From a checkpoint of a small transformer trained on Wikipedia: 157M parameters, a variant of Muon for these matrices.
Each number is 128 + 24 x the weight over its row's rms, rounded and kept within 0 to 255. Layers, rows and columns count from 0. The size above them is the row's rms in percent of the matrix's.

# layer 13 attention output, 768x768, rms 0.0641, rows 0-71, columns 96-191
size [ 82  90  79  90  82  93  81  85  92  88  80  90  91 100  97  99  99 101 101 104  97  98 100  95 103 103  98 101  97 102 103  99  97 105 100 101  95 104  97 104 100  96 100 101  96 101  98  97 100  98  99 100 102  97 103 101 106 103  96  99 100 100  99  95  97  96 100 105 102 105  98 100]
[[121 137 141 134 136 113 111 159 120 151  98 181 140 142 136 138 112 139 151 118 120 118 175 132 109 146 108 161 121 125 174 145 140  97 114 102 126 108 145 139  97 131 160 115 103 121 142  93 136 136 140 147 158 164 108 163 154  94 150  87 144 170 121 130 127 166 173 153 154 115 120 113 149  86 105 157 116 100 129 126 151 117 147 129 139 119 155 103 126 141 129 165 129 119 112 117]
 [132 169 102 107 122 127  61 169  85 127 136 126 103 132 157 142 127  86 116 118  96 154  77 140 111 139 149 133  93 110 122 116 145 127 121 114 110 118 151 129 133 116 111 131 144 113 155  98 124 131 127 136 152  92 130 142  94 109 121 163 139 143 157 114 119 121  94 118 170 174 116 104 142 133 146 140 129 165  90 107 100 145 141 115 190  91 143  79 147  88 128 130 131 114 147 145]
 [ 84 112 103 123 164 141 150 120 120 172 103 139 108 115 164 131 163 171  85 150 124 125 111 172 103 156 128 142 114 100 126 156 119 149 172 152 107 155 100 147 136 120  76 153 135 166 142 133 120 112 117 141 135 159 123 128 142 156 159  67 148 148 101 106  78 145 161 144 139 175 146 128 138 131 120 107 116 100 139 137 131 171 151  90 132 133 120 140 101 137 154 122 116 115 141 114]
 [119 122 107  93 164 127 140 135 114 134 110 124 112 137 139  64 131  95 134 155 157 143 155 142 104  90 127 150 136 133 155 118 120 113 138 156 131 117  92 124 136 143 129 136  72 135 135 140 147 141 122 131 141 150 166 145 115 116 129  91 137 180 115 126 126  99 144 148 125 118 123 151 117 122 143 121 140 145 127 154  79 161 139 118 121 110 135 157 107 116 168  98 112 122 151 104]
 [176 153 106 115 158 162 143 111 177 144 156 159  63 108 112  96 104 101 159 116 133 128 148 139 132 114 121 125 113 138 146 130 126 150 131 138 118 112 144 126 103 138  86 142  68  82 155 126 138 118 122 151 122 130 177 161 133 107 126 122 114 127 145  98 136 145 155 118 147 122  89 124 120 163 111 120 143 188 167 140 136 140 105 129 151  98 135 127 102  99 134 123 178 101  95 109]
 [162 135 100 116 128 119 110 111 143  77 141 113 144 151 179 101 145 125 138  97 123 115 130  66 114 138 139 101 114 136 169 132 133 133 171 120 115 123 124 100 126 122 132 134  73 113 151 147 136 121 137 103 110 139 167 101  91 141 142 104 118 114 119 116 106 114  82 151 123 113 128 153  92 126 142 128 159 132 112 114 112 117 157 156 133  85 139 116 159 111 116 117 131 137 128 150]
 [119 108 143 133 134 122 157 133 149 129 135  97  73  88 134 136 155 138 127 136 129  95 115 164 115 138 127 111 132 114 143 135 139 149 143 144 126 127 124 106 105 133  93 169 117 134 119 156 128 132 111 119 150 109 162 123 124 141 136 128 157 125 143 126 110 127  92 127 111 143 108 101 134 158 123 132 163 158 131 132 144 130 119 113 138 127 104 158  91 112 127  94 148 100 101 169]
 [129 167 127 134 140 153 118 136 154 106  86 115 169 145 173 112 106 117 153 110 117 108  86 120 133 105 117  98 152 126  80 106  93  74  88 101 118 125 111 118 164 137 102 126 161 122 176 120 105 106 110 125 111  91 132 112 126 151 135 173  96 117 149 133 112 101 145 119 111 134 129 112 142 160 150  96 159 162 124 106 134 134 168 140 102 125 125  99 163 116  90  94 150 145 142 109]
 [180 129  75 115  93 102 103  95 120 104 135 139 162 136 152 178  95 116 108 108  94 131 155 140 138 119  84  93 135 155  71 154 122 178 143 123 136  95 124 108 122  91  90 138 145 120 135 119 145 153 141  95 159 136 129 149 103 170 130 146  92 129 130 110 150  66 131 123 108 108 114 176 108 124 156 143 105  97 153 141  82 105 148  77 113 124 139 128 102 153 144 144 151 136 180 111]
 [139 142 130  70 111  83 159 143 121 136 120 155 131 155 102 144 168 121 129 133  89 119 148 104 128 157 110 165 161 133  81 130 117  87 109 113 149  91 145 129  92 151  86 108  99 144 138 133 154 162  95  53 115  86  94 125 147  77 112 153 144 162 143 152 194 129 144 154 111 136 122 143 147 105 172 123 164 146 123 125 115 122 140  88 118 170 146 113  84 130 130 106 125 137 151 168]
 [158 153 140 116 110 134 105 129 129 136 103 151 121 121 137 148 152 158 132 120 149 106 138 129 102 103 163 144 129 164 189 109 130 135 160  99 144 118 125 132 116  87 138 152 136 153 106 159 127 121 151 115 157 145 117 116 125 197 122 109 142 111 142 157 130 130 122  84  96  86 132 153 162 129  88 171 145 104 134 116 147  81 119 131 147 102 142 127  98 104 115 140 134  95 115 118]
 [ 93 130 108 110 153 144 110 104 115 102 125  87 123  80  96 122 170 142 128 152 157 180 102 138 119 151 160 137 116 114 149 124 154 140 132 148 156 155 137 140 153 132 139 106 142 129 113 137 126 137 150 101 144 147 105  89 130  93 124 132 146 142  96 161 153  91  80 118 112 127 154 141 127 151 139 130 140 141 112 141 131 135 161 123 113 106 112 150 132 136  92 124 134 127 119 151]
 [134 113 138 140 134 103 136  99 163 127 153 130 105 138 144 141 134 136 105 143 143 149  99  76 122 166 110 165 153 153 138 160 138 111 137 147 137 135 165 115 108 119 108 112 149 149 111 117  83 142 127 139 177 159 138 103 114 170 126 137 143 120 149 135 125 139 134 100 130 117 160 143 150 137 121 126 158 122 121 182 152  98 113 117  96 128 166 113 140 151 115 146  96 102 110 162]
 [114 119 124 139  87  95 158 168 119 121 160 135 143 163 106 124 135 114 124 169 146 125 120 133 129 123 117 114  58 153 157 142 133 135 160 130 108 134 115 107 136 139 144  81 143 157 128 102 105 110 148 140 146 122 134 146 122 108 148 146 132 143 104 128 147  38 144 115 166 133 137 104 164 118 135 137 122 150 136 150 146 137 115 135 166 176 101 115 116 150  88 102 154 147 148 140]
 [122 102 143 121 132 129 124  99 122 136 138 146 132  80 117 142 114 136  73  97 108  88 136 162 104 126 126  88 107 142 114 114 146 120 154 119 155 143  98 160  95 153 136 155 106 106 109 107 155 168 131 102  98 122  88 126 139  75 126 156 163 136 109  71 135 142 118 151 106  79 121 127 109 150 114 113 130 110 144 166  99 165 137 111 130 101 115 130 144 105 173 166 133 125 136 136]
 [137 132 159 153 108  85  73 167 127  97 107 126 147 103 116 136 140 124 142 180 114  92 116 152 181 133 172 138 158  92 100 143 119 122 182 127 107  77  94 127 131  94 102 117 151 146 136 109 126  81 124 131  98 148 141 124 117 106 118  67 142 136 144 121 152 139 117 163 131 117 120 136 147  93 169 153 136 131 160 124 100 125 133 153 152 159 116 168 140 117 127 153 141 122 140 138]
 [119 141 140 157 172 136 140  89 157 127 140 105 134 129 115  97 162 100 138 158 130 151 119 107 123 173 123 154  93 135 158 105 146 167 140 143  83 128 125 140 123  96 176 107  83 120 132 117  99 157 148 122 176 142 158 118  94 117  92 141  92 127 123 173 134 110 124 100 144 134 119 111 148 123 106 136 131 115 112 147 137 118 125 117 139 148 112 122 126 126 137 121 120 128 133 117]
 [103 121 102 134 122 163 146 113  99 111 139 117 151 139 143 168 127 107 159 129 161 164  61 180 121 105 125 123  87 133 114 116 110 173 109 184 109  92 161 112 118 133 188 123 118 122 123 110  98  90  93 125 100 127 162 104 107 120 171 129 161 112 139 141 139 128 150 109 138 143 119 126 130  88 104 119 189 148 122 144 135 120 133 114 136  95  85 153 147 142 125 117 142 123 125 127]
 [123 144 131 159 141 101 109 117 139 151 115 142 148 126 129 175 109 146 171 147 122 113 140  60 155 156 116 128 121 148 148  92 137  97 121 146 125 121 155 110 139 147 134 163 120  95 137 132 101 113 157  62 111 163 126 147 139 100 132 102  97 136 122 116 141 107 156 125 145 152 138 112 106 110 124 125 132  89 149 114 144 171 107 144 147 119 100 108 158 136  99 126 109 121 146 153]
 [174 106  57 153 121 162  84 127 121  82 107 134 109 120 110 181 153  97 133  97 136 104 134 109 126 155 159 126 147 113 164  97 106 147 122 136 122 110 142 143 124 107 118  76 142 155 156 151  94 139 132  69 141 126 119 125 131  99 118 132 125 133 133 160 119 172 121 147 133 118 148 181 112 154 150 166 127 124 150 110 115 154 160  79 113 172 109 119 120 139 135 100 113 127 124 112]
 [162  99 146  95 133 128  99 156 154  96 115 127 158 119 147 126  73 133 105 180 135 118 139 167 151 144 156 144 115 113 150 135 154 166 159 166 162 167 145 124 113  98 132 143 121 130 145 114 163 174 148  90 158 136 140 109 106  92 112  77 157  75 132 147 147 171 152 123 115 148 111 121 114 143 106 107 114  86 159 123 106 118 131 111 116 110 101 143 119 172 144 158 121  80 140  91]
 [145 153 172  95 129 100  94 151  90 147 132 135 130 185  86 165 128 138 150 125 140  54 129 129 107 134 168 157 127 169 164 163 127 142 149 132 122 138 112 164 136 175 127  84 136  98 125 115 126 132 139 107 103 143 121  89 128 110 132 152 151 136 169 140 137 114 158  92 131 131 133 118 121 118 182 127 113  92 155  88 140 124 113 111 158 127 145 119 156 126 157 130 128 126 118 155]
 [142 175 108 163 156  82 106 128 125  95  91 142 161  76 160 107 147 100 165 139 115 132 131 159 138 122 140 144 144 143 115 152 101 101 134 118 147 110  93 155 118 131 159 126 122 132 154  94 115 165 108 143 141 140 119 133 116 101 127 128 102 119 132 144 102 124 114 140 129 136 139 137 142 143  97 190 130 114 107 133 129 145 126 135 135  91  94  95  94 171 143 176  90 157 132 141]
 [137  82 148 152 128 104 158  83 133 125 128 102 102 115  97 165 116 138 144 145 101  96 123 104 126 135 128 104 116 148 144 162 133 140 133 101 115 101 115 129 169 146 127 165  97 154 142  75 106 156  93 129 124 121 145 174 113 113 130 129  80 135 129 133 165 127  93 110 177 139 134 115 109 128 125 165 142 149 113 133 173 113 148 108 133 119 134 135 124 104 152 131 114 126 100 120]
 [120 183 145 102 161 158 116 161  88 103 178 121 128 133 167 147 140 122 105 124  94 119 135 126 149 137 127 131 147 107 147 152 118 126 133 127 117 126 110 117 114 150 105 172 124 140 156 104 154 116 125 108  96 129 122 143 149 160 114 120 134 134 160 131 121 101 126 130 100 124 103 134 131 152 134 126 103 119 138 105 152 142 101 142 114 130 107 119 145 122 137 108 147 190 152 150]
 [117 123 113 100 144 141 100 126 132  81 115  95 149 111 145 113 157 108 138 111 131 186 135 121 100 127 103 157 135 162 132 152  93 119 172 161 120 127 164 140 153  93 149 111 121 125  90 139 125 144 125 100 121 116 145 142 122 130 138 131  86 118 127 172 125 138 147 147 132 134 152 146 146  95  96 140 156 142 107 143 138 107 129 121 169 153 114 143 149 100 120  82 129 143 139 154]
 [137 117 144  90 118 166 132  94 171  96 136 112 134 108 157 136  96 163 144 130  85 169 115 167 105 163 102 105  97 122 148 128 108 110 123 138 148 118 143 117 130 156 101 150 171 133 119 137 103 199 112  81 120 109 131  70 116  78 145 141 133 138 140 130 132 149 109 140 174 143 141 112 100 106  88 118 158 148 111 155  86 154 134 148 134 137 122 151 137 136 120 141 136 131 119 120]
 [102 139 124 156 103  78 115 119  95 144  88 126 107 123 157 144 139  63 128 118 122 156 127 103  96 121 131 144 146  79 134 120 174 129 157 148 158 121 140 147 135 125  85 170  95 131 143 136  93 121 144 148  82 145 136 123  91  93 125 142 123 123  82 120 106 118 164 118 138 115 112 125 123 139 154 137 176  99 129 137 120 109 155 100 151 138 123 160 130 132 130 124 150 114  84 103]
 [ 80 116 105 115  90  94 117 137 121 141 122  96 156  89  95 147 179 139 120 119  92 145  94 140 139 191 129 166 117 139 125  83 144 168 140 140 133 152 137  88 142 121 149 109 101 106 149 112 105 122 126  92 113 135 141 153 149 134 142 135 150 142 151  94 107 161 146 123 134 134 128 159 119 107 127 153 126 166 154  87  94  99 132 121 141 140 155 127 155 124 125 166 127 146 127 124]
 [143  76 114 155 157 139 117 154 132 174 146 160 119 108 151 116  96 123 127 147 114 139 115 118  74 105 170 120 160  91  82  65  97 138 103 131 111 130 115 134 182 134 123 148 136  84 130 130 142 122 111 129 120 117 131 164  98 121 164  90 139 121 144 138  81 111 117 128 155 105  99 106 132  90 147 138 105 115 122  84 110 142 159 114 156 121  92 128 137  91 111 123 133  83 133 114]
 [148  95 114 134 158 130 142  85 114 174  84 142 109  90 122 141 122 156 121 122 115 135 157 149 122 105 126 124 166 158 145 138 118 179 116 152 139  95 119 103 129  98 122 121 121  91 177 131 101 160 140 105 144 124 130 141 163 114 130  87 127 144 136 106 158 151 114 123 144 130 136 115 123 111  87 116 128 142 118 140 154 108 100 146 103 116 104 118 149  86 140 115 100  67 137 126]
 [115 125  93 129 110 144  97 128 158 125 102 135 162 158  96  87 130 133 110 124 129 127  75 149 146 117 103 142 160 127 112 120 109 127 125 102 139  94 143 111 134 118 154 157 113 128 121 111 111 151 120 168 136 118 102  68 144 131 129 161 125 103 143 141 139 155 140 130 132 150  93 118 146 138 105 105 122 116 102 103  94 118 127 135 112  85  89 129 136 151 132 118 110 106 131 128]
 [ 76 120 124 141 138 105 100 144 148 169 131 144 132 132 111 133 122 116  83 134 139 121 146 114 111 100 148 109 117 129 119 182 127  86 141 146 180 161  99 157 117 155 137  90  95  89 142 137 145 103  67 165 138  99 166 121 114 107 126 164 154 128 120 118 117  63  86  88 127 150 201 109 144 123 147 132 120 112 123 101 171 104 104  92 158 120  87 109 131  78  76 165 102 110 166 125]
 [127 110 123 108 147 130 105 144 118 100  72 112 119  85 147 118 160 102 146 140 140 138 121 168 108 129 108 137 126 110 133 145 115 165 132 117 102 128 118 108 184 154 129 135 133 120 170 115 137 135 100 134  61 162 120 101 128 125 141 108 164  80 125 143 149 132 125 135 103 141 164 163 136 115 147 134 118 103 105 132 117 184 158 140 115 114 168  97 107 140 147 128 159 118 120 108]
 [157 165 122 133 101 116 121 143  85 152 132 105 117 106 128 120 123 109 127 129  66 174 136 135 124 135 127 166  85 133 106 159  83 113 112 119  97 142 121 118 143 131 111 119  71 171 107 116 109 171 100  85 163 157 144 125 135 143 149 132 162 116 136 145  90 124  92 133 106 139 130 156 107 103 158 126 125 127 103 132 124 146 134 136 132 104  93 139 133 165 133  91  99 102 141 125]
 [115 121 117 101 169 111  92 110 136 140 135  95 134 133 122 158 123 135 109 102 154 129 112 112 119 143  85 105 118 129 147 111 104 118 147 133  87 113 152 149 120 107 107 116 131 107  93 110 120 174 149 100 110 106 110 131 112 138 156 120 163 138 128 119 137 129 130  91 100 107 112 156  90  80 153 144 140 154 186 124 170 108 137  88 135  92  81 142 118 104 149 127 139  95 158 159]
 [ 89 105 169  96  95 107 177 121 155 113 116 157 134 138 144 162 122 143 172 100 130 162 124 159 124 131 109 111 125 123 144 144 141 138 144 149 140 162 150 148 151 117 133 119 167 152 120 102 110 106 118 128 174 127 148 110 136 105 123  78 119 128 115 149 166 137 101  85 121 125 120 159  96 131 158 136 121 120 128 136 170 158 142 129 113 115 130 113 111 112 137  95 159 125 118 137]
 [147 102 180  89 137 113 134 208 111 128  98  87 155 175 156  93 168 128  86 157 116 136 108 128 147 137  91 114 109 111 174 144 137 105 143 135  49 145 151 162 107 108 118 124 166 110 133 162 137 114 111 110 137 122 131 133 140 131 149 131 135 102 108 143 146 125 128 130  85 121 169 117 147 153 169 128 138  81 116 163 109 160 147 158 123 111 162 120 103 128 125 115 114 157 133 107]
 [124 147 135 159 117 206 108 135 144 157 132 164 154 136 100 126 119 111 124 145  99 146 152 111 122 161 115 142 115 119 136 123 134 123 152 124 114 123 127 117 114 162 106 126 138 144 140 150 123 131 126 111 159 127  97 127 121 100 148  90 140 138  97 108 132 142 131 139 149  90  92 139 129 165 101 140 115 121 156 134 154 126 126 101 125 108 115 127 102 127 123 107 120 124 128 125]
 [135 134 135 136 168  99 123 189 138 104 130  72 146 108 135 117 155 119 170  82 121 118 146 155 115 135  93 111 131 129 151 143  92 140 141 155 129 152 147 132 115 106 115 118 110 160 140 113 144  77  97 123  90 120 126 115 118 137 140 130 147 159 143  70 104 115 119 123 109 146 137 153  96 118 149 133  83 152 147 142 141 127 176  98 100 128 130  67  79 122 162 112 119 127 121 118]
 [154 114 128 125 134 117 123 135 108  96 137  93 139 101 168 145 121 136 123 157 142 152 140 109 110 105  96 167 124 142 123 101 112 107 105 132 128 103 143 117 112 165 112 149 116 158 148  93 116 114  91 118 116 160 161  90 122 123 132 127 121 139 120  93 150 166  97 140 149 136 108  98 131 134 127  85  82 148 118 156 139  82 122 145 138 106 161 125 137 172 175 128 138 168 149 123]
 [129 100  84 141 113 115 122 129 111 119 152  99 116 122 147 138  96 146 157  95 111 148 160 128 130  97 134 142 113 167 129 133 115  82 177  85  83 150 102 123 108  74 105 153 105 138 140 119  73 128 157 150 137 128 134 153 178 118 136 122 103 161 112 127 159 135 152 113 126 106 112 122 168 153 118 126 141 157 109  99 149 141 176 136 121 138 109  98  85 118 124  90 126 120 162 135]
 [143  99 113 109 113 124 143 110 126  99 155 120 131 172 122 157 135 161 150  89 141 136  90 166  97 122 123 106 106 104 144 107 121 158 122 132 115 142 113 131 158 119 124 119  73 136 135 150 149 157 110 128 105 137 155 114 116  91 135 128 181 149 135 114 117 142 118 143 177 144 134 127 144 115 110 142  96 129 162 113 119 157 174 189 154  77  88 135 132 108 122 138 130 117 122 110]
 [107 101 119 161 150 179 146 121 147 139  97 147 145 131  79 124 147 154 141  72 180 146 143  98 150 104 125 181 109 133 152 102 118  83 156 122 102 143 123  78 141 100 147 114 148 145 117 132 125 176 121 117 139 113 141  96 131 118 118  95 201 135  83 174  70 115  94 122 135  92 106 110 121 121 134 134 146 109 125 140 133 169 109 104 155 117 130 123 111 117 125 121 158 115 116 167]
 [ 86 104 139 115 164 145 110 138  98 163 111 121 158 123 139  90  78 125 112 100  97 129 103  97 116 107 157 137  87  88 110 174 118  97 123 131 111 126 129 125  63 105 177 121 130 107 149 141 139 144 135 135 140 123  83 121 129 132 121 121 132 151 131  79 119 107 137 116  98 126 119 113 167  97  99 117 136 108 132  97 114 115 126 104 123  85 180 139 163 111 127 140 110 139 129 138]
 [122 125  98 162 151 119 109 157 103  64 136 121 131 143 126 117 161  99  72 129 139  91 117 163 149  93 144 162 119 145 114 140  97 150 138 144 138 148 144 143 147 182  97 139 108  89 120 170 140 114 155 126 102 138 131 135 196 109 110 115 130 115 163 114 148 105 140 168 104 120 122 125 148 171 125 117 139 138 133 128  80 107 112 166 153 104 104 113 100 158 103 138 151 118 105 147]
 [156 167 110 115 123 116 110 140 116 118 166 108 116 122 150 141 113  69 143  97 120 153 121 111 140 121 117 131 126 142 144  93  93 111 148 143  91 126 137 146 145 102  94 107  91 115  93 124 159 166  80 170  95 150 106 114 121  90 138 137 107 129 109 159  99 182 156 119  50  84  93 161 150 156 150 124 159 146 156 114 104 127 140 147  67 182 102 131 106 124 146 117 153  97 127 153]
 [118 136 109  94 125  81 105 119 106 124 129 114 139 129 166 133 140 129 125 175  83  71 123 127 135  88 118 130 131 112 129 139 116  90 147 125  99 127 167 135 116  79  97 144 102 147 159 129  91 126 115 154 146 116 135 130 170  28 125 138 148 121 143 131 115 139 120  96 114 143 170 146 152  94 133  82 149 126 101 162 111 181 141 105 105 104 115  85 194  74 138  95 112  91 106 145]
 [129  78 145 152 116  97 129 129 131 118 162 124 145 144  92  94 127 127 129 104 153  80 121 118 102 163 143 132 141 177 156 128 112 113 111  71 126 128 153 135 104 125 124 121  93  81 146 114 103 125 129 110 125 126 158 147 113 120 129 115 132  95 120 131 158 141 156 130 137 131 101 111  76 114 149 118 158 121 105 113 120 143 121 120 139 112 148 139 156 103 124 127 137 124 130 130]
 [ 81  91 163  88 140 138 113 161  72 109  99 140 168 130  99  85 139 135 124 128 132 119 133 150 108 118 121 134 167 177 120 121 109 154 132 172 180 117 161  87 117 177 133 143 127 189 135 138 115 100 132 134 104 139 128 150 143 129 116 103 106 122 129 148 132 112 153  93 134  93  80 100 106 116 137 109 151 113 149 124 136 124 146 166 137 170  78 142 150 139 152 109 115 127 116 104]
 [112 105 135 125 119 107  83  94 163  59 131 139  87 113 121  95 126 105 131 114 145 138 148 102 174 129 138 118 134 135 110 155  83 138 126 109 135 100 113 127 115 145 123  88 108  83 115 141 100  83 168 146 152 157 151 105 111 163 135 143 137 140 129 157 106 114 132 142 113 133  95 141 147 175  77 124 136 146 124  94 180 162  98 139 113  70  93 150 132 126 163 117  71 105  91  82]
 [117 160  96  97 107 140 150 123 175 129 122 165 125 109 138  70 129 106  94 100 110 130  95 187 111 109 124 173 122 120 137 122 126 152 159 126 155 157  99 154  98 143 134 139 120 119 105 102 142  79 136 103 146 159 145 147 136 167 136 130 133 122 190 111 170  80 190 116  90 132 147 131 172 115 144 136 134 118  94 143 109 157 143 117 133 134 136 147 162 129 109 115 150 155 162 106]
 [125 139 129 112 125 104  77 129 140 172 138 149 112  45 100 145 149 139 120  99 133 136 134 112  70 138 103 158 143 101  96 118  57 141  98 144 141 144 149  95 114 152 106 129 149  92 161 120 144 129 102 155 122 140 131 114 157 144 148 134 115 154 119 153 135 190 141  93 132 144 129 182 148 149 168 116 116 145 112 171 151 124 132 103 127 118 131 146 140 104  94 137 118 171 118 110]
 [ 93 137 130 105 133 118 132 176 138 113 170 151 117 131  79 138 122 110 130 116 102 144 139 107 114 118 154 133 138 150 122 163 144 145 115 166 137 116 159 150 102 141 136 139 166  69 102 100 109 101  93 104 131 170 124  94 109 116 135 117 180 159 153 110 125 167 144 154 135 128 124 129 105 132 138 130 159 109 142 155 130  77 145 161 167 126 149 121 131 103 135 148 172 163 110 126]
 [ 92 152 105 133 122 125 108 121 154 105 108 105 113 125 113  96 131 136 101 117 100  96 149 112 158 147 145 161 105 129 109  97 155 120 133 132 138 105 162 127 135 114 136  97 157 107  56  93 140 130 116 115  84 116 122 104 130 144 121  89 130 116 154 152 157 126 113 126 106 142 152 146  99 130  92 160 153 105 137 135 124 143 113 151 104 134 123 150 126 160 131 118  97 149 116  93]
 [100 180 148 120 109 117 165 129 119 123 146 135 123 169 122 107 121 151 123 135 143 161 125 100 124  92 124 104 141 178 104 135 100 136 134 145 133 119  69 153 106 116 119 130 144 116  96 130 128  67  78 170 137 143 139 143 103 106 144 108 125 131 138 112 138 129 179 112 135 136 165 146 125 100 142 112 147 127 116 103 134 181 146 167 104  99 160 112 160 111 137 121 123 101 103 130]
 [126  94 150 125 126 125 139  94  96 140 135 130 140 103  92 163 114 100 134 133  94 107 141 167 151 137 118 107 135 101 156 130 134 122 117 117 119 108 122 123 130 114 104 116 106 137 135 130 140 146 136 117  91 153 182 123 115 142 112 130 161 149 145 157 128 109 123 105 149 164  99 130 146 122 133 122 137  75 103 106 138 119 110 130 143 133 150 151 127 160 127 127 133 102 142 113]
 [124 136 106 156 115 151 102 116 160 171 158  98 142 121 116 146 122  74  84 135 119 176 130 180  98 152 121 120 139 123  61 147 143 136  90 146 138  78 148 172 153 163 119  90 135 138 113 159 166 143 126 121 112 165 135 106 135 120  77 106 141 143 120 123  63 138 103 134  99 159 125 146 172 189 152 171  89 128 134 104 110 141 132 123 155 153  82 162 119  97 154 138 112 198 112 148]
 [137 139 134 175 168 114 167 133 153 133 129 148 120 154 147 168 151 105 144 164 135 101 141 130 155 122 117  97 185 148 142 105  95 127 102 134 115  90 138 113 130  98 120 145  95 147 128 147 156 129 115 150 136 121 124 129 117 122 146 113 107  85 135 149 130 141 128 122 135 122 124 135 131 106  94 101 108 119 146 151 126 134 117 149 120 135 118 117 120 120 136 116 165 133 120  67]
 [133 126 128 121 139 109 155 119 138 135  76 110 133 156 159 151 178  95 155 145 163 144  98 104 110 176  83 110 156 133 130  93 111 145 108 127 137 139 119 133 105 120  96 114 143 137 175 161 141 169  96 155 129 130 153 151 131 140 162 101 105 118 146 158 116 139  78 135 157 174 119 113 103 133 129 144 141 173 155 157  99 112 110 148  89 101 150 143 126 138 131 148 105 110  91 124]
 [144 140  91 115 141 140  93 114  71 131 134 134 139 118 138 126 115 134 158 127  66 102 129 144 162  98 103 113 146  99 130 132 125 167 190 146 112 141 139 115 146 142 136 139 123 134 122  98 107 141 100 118 126 100 123 142 103 131 138 162 131  99  89 124 119  89 108 153 159 124 144 160 112 115 120  94 122 113 148 147 131 140 115  88 144 143 115 137 173 136 118 104 139 158 120 150]
 [137 204 142 151 152 144 127 166 108 136 130 133 115 156 129 122 106 145 115 115  84 107 162 116 108  95 118  75 139 144 122 125 124  96 172 142 100 101  93 110 143 103 147 120 142 125 111 117 102  95 124 105 121 113 155 139 142 118 161 103 142 139 100 132 159 148 131 103 137  88 105 158 122 152 103 145 119  95  90  97 142 133 101 104 111 142  94 131 125 147 165 157 101 149 122  96]
 [115 126 110 100 130 118 139 159 115 144 136 108  96  93 133 149 114 148  96 103 141 112 145 143 112 146  98 113 155 103 154 101 142  76 135 152 117 129 134 104 119 100 112 136 140 108 103  90 162 150 148 149 152 130  98  99 124 147 120 114 116 114 116 135 157  80 141 109 116 150 114 134 123 130 119 141 121 115 154 109 157 105 142 114  76 165 141 128  80 147 104 144 117 129 116 103]
 [153 106 100 125 120 138 137 143 175 118 119 128 157 127 143 137 137  89 151 130  99 111 146 163 128 123 155 113 138  99 176  95 114 109 116 137 106 146  92 111 168 130 111 170 126 176  99 117 166 154 133 155 138 141 177 120 150 140 147 112 101 136 148 137 126 164 134 121 106 148 121 106 112 110 113 116 126 137  76 155 140 126 170 110 153 127 146 114 110 149 140 113 142 123 137 146]
 [110 104 111 111  76 165 147 129 105 136 145 184 154  93 117 179 146 151 118 104 126 123 108 153 138 108 117 126 101 125  95 116 126 159 131 127 146 156 109 134  82 171 142 114  98 106 132 134 127 101 139 128 145 101  93 160 169 109 144 150  94 133  88 155 117 114 122 111 101 114 112 152 136 158  98 117 155 144 116 139 113 166 141 156 141 108 152 135 188 122 130 151 137 164 133 111]
 [115 117  71 150 140 171 134 166 117 127 145 105 117 134 127 124 110 172 178 124 109 130 143 116 168 137 123 124 102 183 189 120 103 143 140 125 168 124 105 147 121 104 119 128  98 138 111  73  86 126 135 130 151 105 122 106 124 130 110 158 118  89  99 149 110  91 136 107 151 125 187 128 164 154 144 132 128 117 156 129 115 112 138 120 116  98 130 141 177 117 144  79 155 158 120  61]
 [121 103 144 111 127  97  69 170 140 119 109 137 128 112 128 147 131 112  90 151  97  94 139 123  94 138 121  77 114 113  81 122 149  75 122 140 127  97 100 137  97 117 132 174 110 139 111 125 122 116 111 167 121 111 125 163 192 158 129 170 155 135  99 104 134 110 126 103 157 122 193 131 128 117 114 100 141 148 141 122 122 128 134  79 110 138 115 132 102 183  98 119 111  95 127 111]
 [165 120 112  97 129 170 128 103 154 160 125 144 122 153 124 129 185 156 112 136 120 133 101 167 159 104 143  78 147 115 137 109 109 152 113 150 128 119 108 139 123 133 139 161 139 130  74 134 100 114  81 127 103 138 143 155 139 150 150 146 166 150 115 114 153  97 138 140 125 102 125 155 118 133 123  91 117 106 161 112 113 175  64 124 109 162 123 131 108 156 127 102 117 137 167  86]
 [168 131 171 128 138 100 149 133 118 125 150 149 119 151 118 122 136 113 126 150 174 127 118 165  99 125 120 112  87 124 125 113 150 114 118 112 108 188 162  79 118 102  51 159 131 144 153 171 107 164 148 155  96 136 157 167 131 113 125 111 109 163  93 130 131 126 131 107 114 131 109 103 161 136  70 151 108 108 166 143 156 153 137 149 127 118 116 128 127 138 141 121 101 124 130 135]
 [141 123 144  92 151 131 140 136 115 167 148 145 162 165 116 145 135 114 121 155 130 125 117  72 124 165 134 111 154 100 169 133 125 134 160 124 137 120 150 131 150 142  97 115 167 155 122  93 101 115 116 174 145  82 132 181 134 125 120 154 162 116 126 154 139 155  87 117  80 119 107 153 140 113 124 123 138 120 122 128 127 111 151 123 141 135 129 137 137 134 118 125 145 134 113 122]
 [161 131 109 131 145 112 134 115 122  86 148 105 125 161 132 118 135 157 128 168  94  81 117 112 145 172  80 126 149 168 110 103 125 116  85 139 117 109 159 135 141 134 187 131 121 125 150 157 111 121 131 136 162 142 142 134 104  92 143 138 113 137 202 115  86 144 102 114 124 105 126 136  98  95 127  77 110 152 104 118 121 124 133 129 103 121  76 127 120 165 120 143 149 142 181 148]
 [131 108 124 111 115 142 108 125 144 135 141 133 122 120 146 134  86 165 136 140 135 106 123 121 141 137 138 134 166 142 133 139 140 157 105 163  82 115 163 125 114 150 186 108 107 159 113 147 148 116 147 137 104 133 168 116 147  72 126 108 154 134 107 123 109  85 159 162 164 126 145 145 119 145 140 114 146 113 154 180 151 112  89 138 119 119 138 103 104 133 120 128 122  85 124 120]]